{"num_key_value_heads": 2, "hidden_act": "swiglu", "init_std_up": 0.0455, "decay_shape": "linear", "max_seq_len": 1024, "max_steps": 5148}
Each number is 500 + 40 x the weight over its row's rms, rounded and kept within 0 to 999. Layers, rows and columns count from 0. Numbers have three digits each. The size before them is the row's rms in percent of the matrix's.

# layer 4 attention key, 128x160, rms 0.151, rows 88-127, columns 0-159
097:590480446489460423448484520549498516557564520509536442492509483561541481457464493466501492572521479606519480498459544515456471479509432505457496519554544442463500449442521504523471483492532499558491527497459492459509480507541504499446533540499468479538546486443488490515465485480464575509456541453498465489502523491578433514517458554503499450475510500425543477479504522492559535463494474438481531435459532537373459446492480482545470492514512489499550544542517429526635602476521462
099:511453436508562498523533488552499499553443457500562534460515591432542498478470468475489491511552566529474498494543579520484527468534398478501517508511520486540543519483519495512465467565480553553518440483527474477530491470581486568539520553534459479544519447462475523500496491498537505439463440566463398460517474543509423506484530454534508572474441551493496524476518506488509506519500398478507479580501539390562466534504549485451461493485526581492456512519509540412499493560497465
104:490535537451543569482521557505487529500434537464531473494421458465482454590530471501482512424473480476545497555475437500465565537467542572457412469491482460444503469444478471515474486489406413475492563534497530508457521521475527506454474466504486488513526534462501515488498517474450426493540480513538513507474571381517567512551520453499507483550541482476538533465498494542515516485523551592520476485496558504410471445529503490501484514530507450510580529543453420545496565478542572
097:479440520555517502543516498437537492487425463502545557525500529461460476476477457545443595489445509527501454527526547557524534462487469494465456508507462565540549505522519426525556504476492478537519472469512494511486450542555451417501528507462483499429563457492567508429460553568538505467555428499495488460508528583510446560466502513542437511451477474470478423541504541478489504546483551521404541518539525506541536506546501478480526481522490507531432446430393446517558567480506494
100:486461456487499495488486459499493482589539504462469448507446505444556504537548534495475562544502521541500516436485415430522578481578479559457531440487498499464554503553531438495475478516488422590503516455525488438554458509522507534512408574522523465524518517477571444539449507551536462509492506513541473487494450510542545513502482566523508501454537422517512483594475489549458508507537551491490485396539485560447511521508545472586558551494525532546505518518427532433505506520474502
107:430513587528563509529477533464512555556453494504428392535514459461513558530518539392474524500493493552487551522547566532540456501561472451525488531511457425481529508551494400511504507510469523495514478511510464519533493554530517438544455441516530432457518470434492534511539484489489509421507451531511510598478471438513447506509554491521553528494456488533489466530534524467510476400503499449499568484530527501537493487427542493435467459473537541506461501516525448446478532556538437
095:432506574532482522489554515543494477469476552473461500485455580479535565453554399464500475434520485478444537535509531454529526523512515501492510495491552462510463518519476412493559520488499504523548451443531544525495420452506461496451464489480481517569585391483492503507436469421450525460519503466455452515460528535466521450452531575504539489531530477544452473588529560471508488489380519534540513489519510569532473516493450458527483537517485491503617472469526509531512516534480486
105:502564511495491423437452449575499486518511537475567542511561471542479550417448513466557483499455467587481538501448510528500467534512550552536551560543491504485483475520520504464474499510461519556518500474542432579497526459494549517526512489423471483502495478533482550459533546546531529467587491533532483556568464538562446497467519476415464497485571463562574458453507544537517511461465456446426528440544480508526532457462487550541474482434540512474490561491536550539507474443554527
101:600506525519490494509499508480566570508528481463470490454537517468546470511486533502487548483522516492424447500511530457577445495555581483426477600489528523500498506510580544492499426502510448521553590566427532507494415507531555513433548522458457432497484509498468549610510536455548506550540488517506480526524491509531484527525464521512513451554484512543472456461521490549492500536523503508533566499520526489471560513491517489511549511569425530435530393462456523482535519452433521
096:500467381532438500486482495570493524501517519518385577522523535496495547448567516499532508450523464509450519639535439542469532437509507471532502485514512491517497475498475518521516507485534430451485541546463451440438558537462466514581452532520496534471448492508534508502529532499456526429465497472484488532501528532506481502474549424559468509536520524422469473540532493533571482634467510490532542512459513467502548553552516466487526520566488522498464527553513511502510569543440477
116:444484529434509449571484524481488548524538474504495534474504515506506477535460499450481553504480472494494487504472414487550542440438496561482421603481453451541449467532526499426415527557482549459512537413501502573456505450471471470472463533514471421485534510495483528533387566511522493494519444564477439527552477527531491499564499407554535506472507521496533544524423502522517507408521490462545487499550419484478498430515489515462503482558504508507447496522487535574533513538521488
099:448521511536521487472485529494465531468532527574529485507505561569510506520530540543467479507479445511523498484541567457496548541491501529494510532579449495468557493494468497547465566485544499524510518430486503566503525516531485548488456530599460530495528495531534498417516516545454438521507507432481469518541518484475485458527519449472497502393510526565472485395480498458504528540544579563484496529474430538460405499371497511557457470547456527513532523520566396507460552468517480
114:465560507548453523505457463452542537492481539518477561544460543508487517576507503483513423540441492488492448474539519508487546488537525541507535495516490516453474522480470528486532519494437474504483507478542515496510447505548514480531562549489562522559572487583587510473471458424569467564505449496487550483466507482444486502521506465433463530537455504465504566518538564448538495494489466446479452458544501502436619462529473379535491556518496495457512439510455539549579468415488561
105:487414522484529522556560548488487530495499494488430492502456481531525454507456487555492495532472530533457422474585489525471560434507496439481504521529458442578485493540447526503550520517504565490489515527526443512563548516577518537465376482533471518439492544475457554510509600516510531435578532520520523536465436519484407499464540528530541480555507422429561499546499510506517535451476508467466476490498534498509430433449574490545538482568492509459453538507468496518523497543525500
114:479460536530532478469452527585479522543546509472532464485476510529447538485511521494446567519437564508492459505543531488513455573502451528502455506536446514567492555532563465495556556532479491448469451517481508472499452526517434520498513529454512469395498594463499516488452564426537518450473444466508490485488507518507549461521488520486591439467425621543503479514528449493496474522428479460498511555504483489490444492527564494519454515500439531469423486460553444483548585434487475
118:523424497516553448521409528498487557461487503432518522514488562506541492485516478500556476500542471543467528548444555467469478553482463496518467500544485433499536506490458513520512564444504464498483444533527428459525469498527502481385568463544538465498537489433508493534476477474475534464451487522492510514483520556438468425550555529519401533537557488586508510624537513461529476505546502444460495551498458467531478514533504451481554457512427496529526600470533497561517471535535438
107:557491480610479612507451513571454463466515471507554432473512500486505549498487509447533523535519478486461484434540562544526490495543545489474556493463470472518551491571531479476547527496514404494464555544457547501455466388544442493500566466588433508468488532464500449433492500480451479488470488443478445478515548544510509486472525504485454491469503515506556553521549578502508484492589464496536436462597539507476518465524509543522492490487469485523487558446515443423474482505500492
090:497499468555512498487497522449434498555396506570457523441482522451507507482440546528572404527525504476498548534473523464509449536517463465446545532454539573570466479471455506438538523498508564497497524486430455506468464479457529535457487472536520476549447496471483416462493445509546480492486561502532525544466485511514414472496478516474528467597495502521496473506499537462510480530465516536426594496488388549534554520515526498474490534482513448450514510548485463547548601465511434
117:514503477439468488556498506561549521482406501483539519529486463516540533466490484470511541442557439504572472517511448455460505485495491557454508477511500515491518508506519527489462561482490545544422506514473535481511464502513509554494477505518465470523435507508517451552437487501505471516456483521558484463501503456589500574547476450375518462587507471471498460441490497587502518623477505591523420459467521539437534437512528513524520487524546509500504470579393463481582504476514530
099:553591537494471514465521516491500499482588429467497465505497547569504540482527496517541481468445458449452422495500457472551553488511520461523440508506463503475489591529407455502531445469446443583440531523510493453500477540506548466544527476472487497539434525571516483510505539539481519520475551468542528437488533475429556474458431556535524446523553489471478521419469509496424441462428520474506511576454526444487508551526454461553469535471580568535501510510519553472492476487504514
113:473513463520535520510453567488429504494427480624516574505536535533434459410481474483543507445454447473492501476384494506445565529439505505508472426453455479510502500456487492536500538483516416495538511457566475459545483464489459550457527473553487576423528585525489425517471482532437448505508475508385474505495449502525562505490578503551530479494478535496448500501514482533496586468477452478536542467511526483469500500571515516484473528514452502553457473462521479492503511505484517
109:464580498469530530439457508522555530501469463473504482449464466546418531541511537487489520458508488521495488525465475481526540495403513483561442495520482474464453495375510535476473517412532472541446552511490578470481501557440563471438493509488420508534521499542452413428464494514533432536498506483521568509476566548494502483495430496477544548468522587474534506509479487479527498489474450518541504438475547461506453533435501480553407579497505511525443462483530519502550501415506478
106:554473473445461479529469437494557472491511538492540518530474528493573382526481530506499513482557481551528539587520426493524473525512529528449584539532542467488473482512524532485544480506480486433516524539536508498498507461519511451516432508472512457452433532507491522539492513518460564476399493500537482505448472561528499526515474460587444463585519460511529531502591466449478519505482452519408497518555420494516542519476587501420421505510488551491452533508538454555561443523519482
111:559497425480485506502436457507442522473549514465529496474469482500472504489472444516505460502583440538479443455468488439502474520461506461551487525468459448474423473453463503445410523472480517494451514461481461576458504500512431527417515436492433512467577510501503499534537479522531480475474490402464488482462480507459594499486522567565457584545460529523524518479480534535475590452488486512531508489489544514498422479477482510422464448430431548455487512525526523452574427514482524
113:503450566468482540526523557487515478529556534455518475476537440546540494580519461385450526501525468499522467490493475538446492459547459492495449456442525475549476494564489523509464461573527512514448573489570512488469484469453517471503474552518506402566556462491476514479480464583536430443561544552556466472554508482495513515520444497577517561479514478436467580426466504488499519517520490499575486539508517551462502533492580525524448516417548531521528521434450531458520538504517484
099:455415549534574432490498436506472454463468540461409525532485545498425446541468509525485561446455537499521551501569458456553570504520509499457526442468501408481498561530476543441486556491492541550479505537502478487517472519456570611487496519430584544473501489525498498573466526459511514523598510500487508538500443551504476455539447508480493481450546556560518469464449484544513504482482474486515469498474457524528510537467549495455531484461474537523494489583577495547542555495496531
106:526561492526502480547499488454400509507563518387473497425469501523551481471511480490530531455566517473520512505450492404544488465477512586512472561437512529525498470507443516462527532394474564509467488574513474518564477467474483501499513481519519428530469504585477555558506477598523521435452478549493506493443415507535466444471488551536460486575562479564438499513455525529480511512477491523505537537497451538502491477477473526463489485515450502499469568511523538576496582486460478
118:497502386521504469434562546468512480411546473514493432554508442521477489479552488536489515459398571476474454483501481482611459451494494526482470442550479501425488523482475520483555461486490493516489512522437533456451482579566491459512492558548433535535509456492564486555468498550519456532550463421525540497483512451495497564519570554545575491494552511480522491467507518523458546535450482488460432482511513499514561485466488534507555546465549504540508533492527491416466495453542445
107:470435507430552438522507488502411557489475528448507542588475407554564495452529527506493509519537510532501506500488537474508491545414438455529510521492530495436550482436518497446485485467536479523552532512436515455502511478510471543556549434583495491467464490429449466534528495596498599471508499498473537573505483500478440493466514457490515510551559523488566505559490494450526443503532555561424471540517457536566574492560422484509522522481443530464503493529508537540520521490526522
122:544548480502481534484514479581502525458536515501520446504587512552534561418463472504533571528601462530503555528492547469505487515487505447513513490507510478401514504517526515589471564542454500495477428539477465532509494504462437537500466457532494470479486479499442489442482568538507521445488494414508447557474534486442548447445478551438442398432490552559549446500499507541458522525512518537517503564481455493528484542519453551481516480470509507479523565537523505511493595564524436
100:550483501460563484531481499483547526551440485459511478467501507443497502497460475490529545515421515423424411436497504501471546432506459538392606509540480538527525476566453460511522554433543496547547529480552500515498477432482550526546415499483541477441510532458512521503505525554498551469495464463524482447463538509535557493450534427436529426527425460472521517464503479525497509479468546532512455556513510475539501521468479613503453536519527437525450503441498507489460464519548528
116:489532514537467522537524523469551468539558543475495463477424447542476472582541514510529522523459521524584455497561490473492485470493439520478511536478521498535487499525526421523452539531461463472559520519485567462495456552509538449569451547489568543552449473518497551509497463508478536524542439512547444524542503475495436483481532473500529597430471458438529500534452521462491436458552546400571527486453552525464545542529543481549569451492578518469433433529488516516506524440550496
098:502584404512506527499458470538454425506539551489481463459541528474462485418458486468564494502493536492476440454447496548435506432519471490510470504502511501550492427489518514454340545485493489530456471444471521520474520422539509470496461495548520453518510575539517501476495447538527496483494468474515518499487487549478516559423452511459546492483462574535451547468432583511516442510508495462520482499561542557467398431543482509518485519537506495580474455494526483432509475521503471
119:515504509501464469500485499451500506503499582381494462517526518501503519550533491470469465507511559485650486570496484481491525528519568500467428514501479511516490472522501487508583521537574487478487517471594468498497498511469464509521462460459519455554511495529543488578509443462539487494501561586556572545449461482510523495514469469532461557537521498414420516546525534411454504538478565540523524484500463461490458525506562523533521394454486473474457509510574505548492532558530555
099:553540485613478515516493578550475448479530464454526525516510565535425502477474436520484491501560472454526496519520533506504511426489431514486534467481518476511458576527577476499534537478525452492536504487601542512463456420576433467494493470516446543530504518570473514501494519510582496520507516486463580559511525481505531514516496484523557498487460547447456451495464480586559435460490501476502470443549471470466495499495574517468491477433520562437500481533528476399493444487583527
103:489488572555573441523576389461488509526480470477504550523538464490535527561451523441474591544456536502543501587437458545493501508497529517473479581457521465484492434556491518497478479528515506560522510528543462485441509519483401492471483464501465462477472534459529510504523430453467510541495431526495480501593426460532486572462511485437544483464505561459475510489490470492541521480496457466454459587498530446473491458426537513491447524439548452511475541479485503425515491492494571
105:523504562557513519435511512430529481489528498488564528455478466500422593463421544496468503484494525463476557475533372517547541560469528526526487582463509550565501541529507521484474525446525504478593509524467504433543419492434526460500570473402521561484501485570462535553457515468539512454552512497466517525500501519521537482521490503454479464399524493531500534575475496532523521529482481463478552516554482503462486528492483476549491530489494461493497559539527543411450531542469441
098:566466442529517438520480518462499571500489488525523453497489558483492518444519501449530545536470467538480421482534486467505481465519518484518413509586565469512531435522515481557486456569493476553437522513456577513455497455570502544517483469480501544491523489537488467498462534534508414545542599434479503496414475487491499518420578515468480516520487471452546532520464541444542476463489432517557498460483502494444415503512467397526507539535498449573529494574481484444519467566509494
112:519499524440430442534520529501488490500436491539571519561563391461483465533447479468510433453510474561535438562555538504478508540469533533487431519462464491520532504481474466563414546507518502524502480425501493516519482506474476438506546449559536457518517557490498517481456459476463513459476566550513408531502566485447507489534448435472510490522515502467551485611484515488463550454501521537562490488549537499492436534563528523565503515544542518535504459464549479446577549542555475
116:543439404555524481514525476453548477493438515591503493529559539535475490496566484515533435498467537560460540538533496459472483489498474597512436552508486499478513477506517486537513457546527594434450437500519524523481568472453439540541496472525524572541492401485502522533498532443454511454518452495478471498514488490507461442503582451500518584522539503521466519465525470467412485572450562569458485524508453507483518516530457542552475527560553454444444501520515532527518507429519501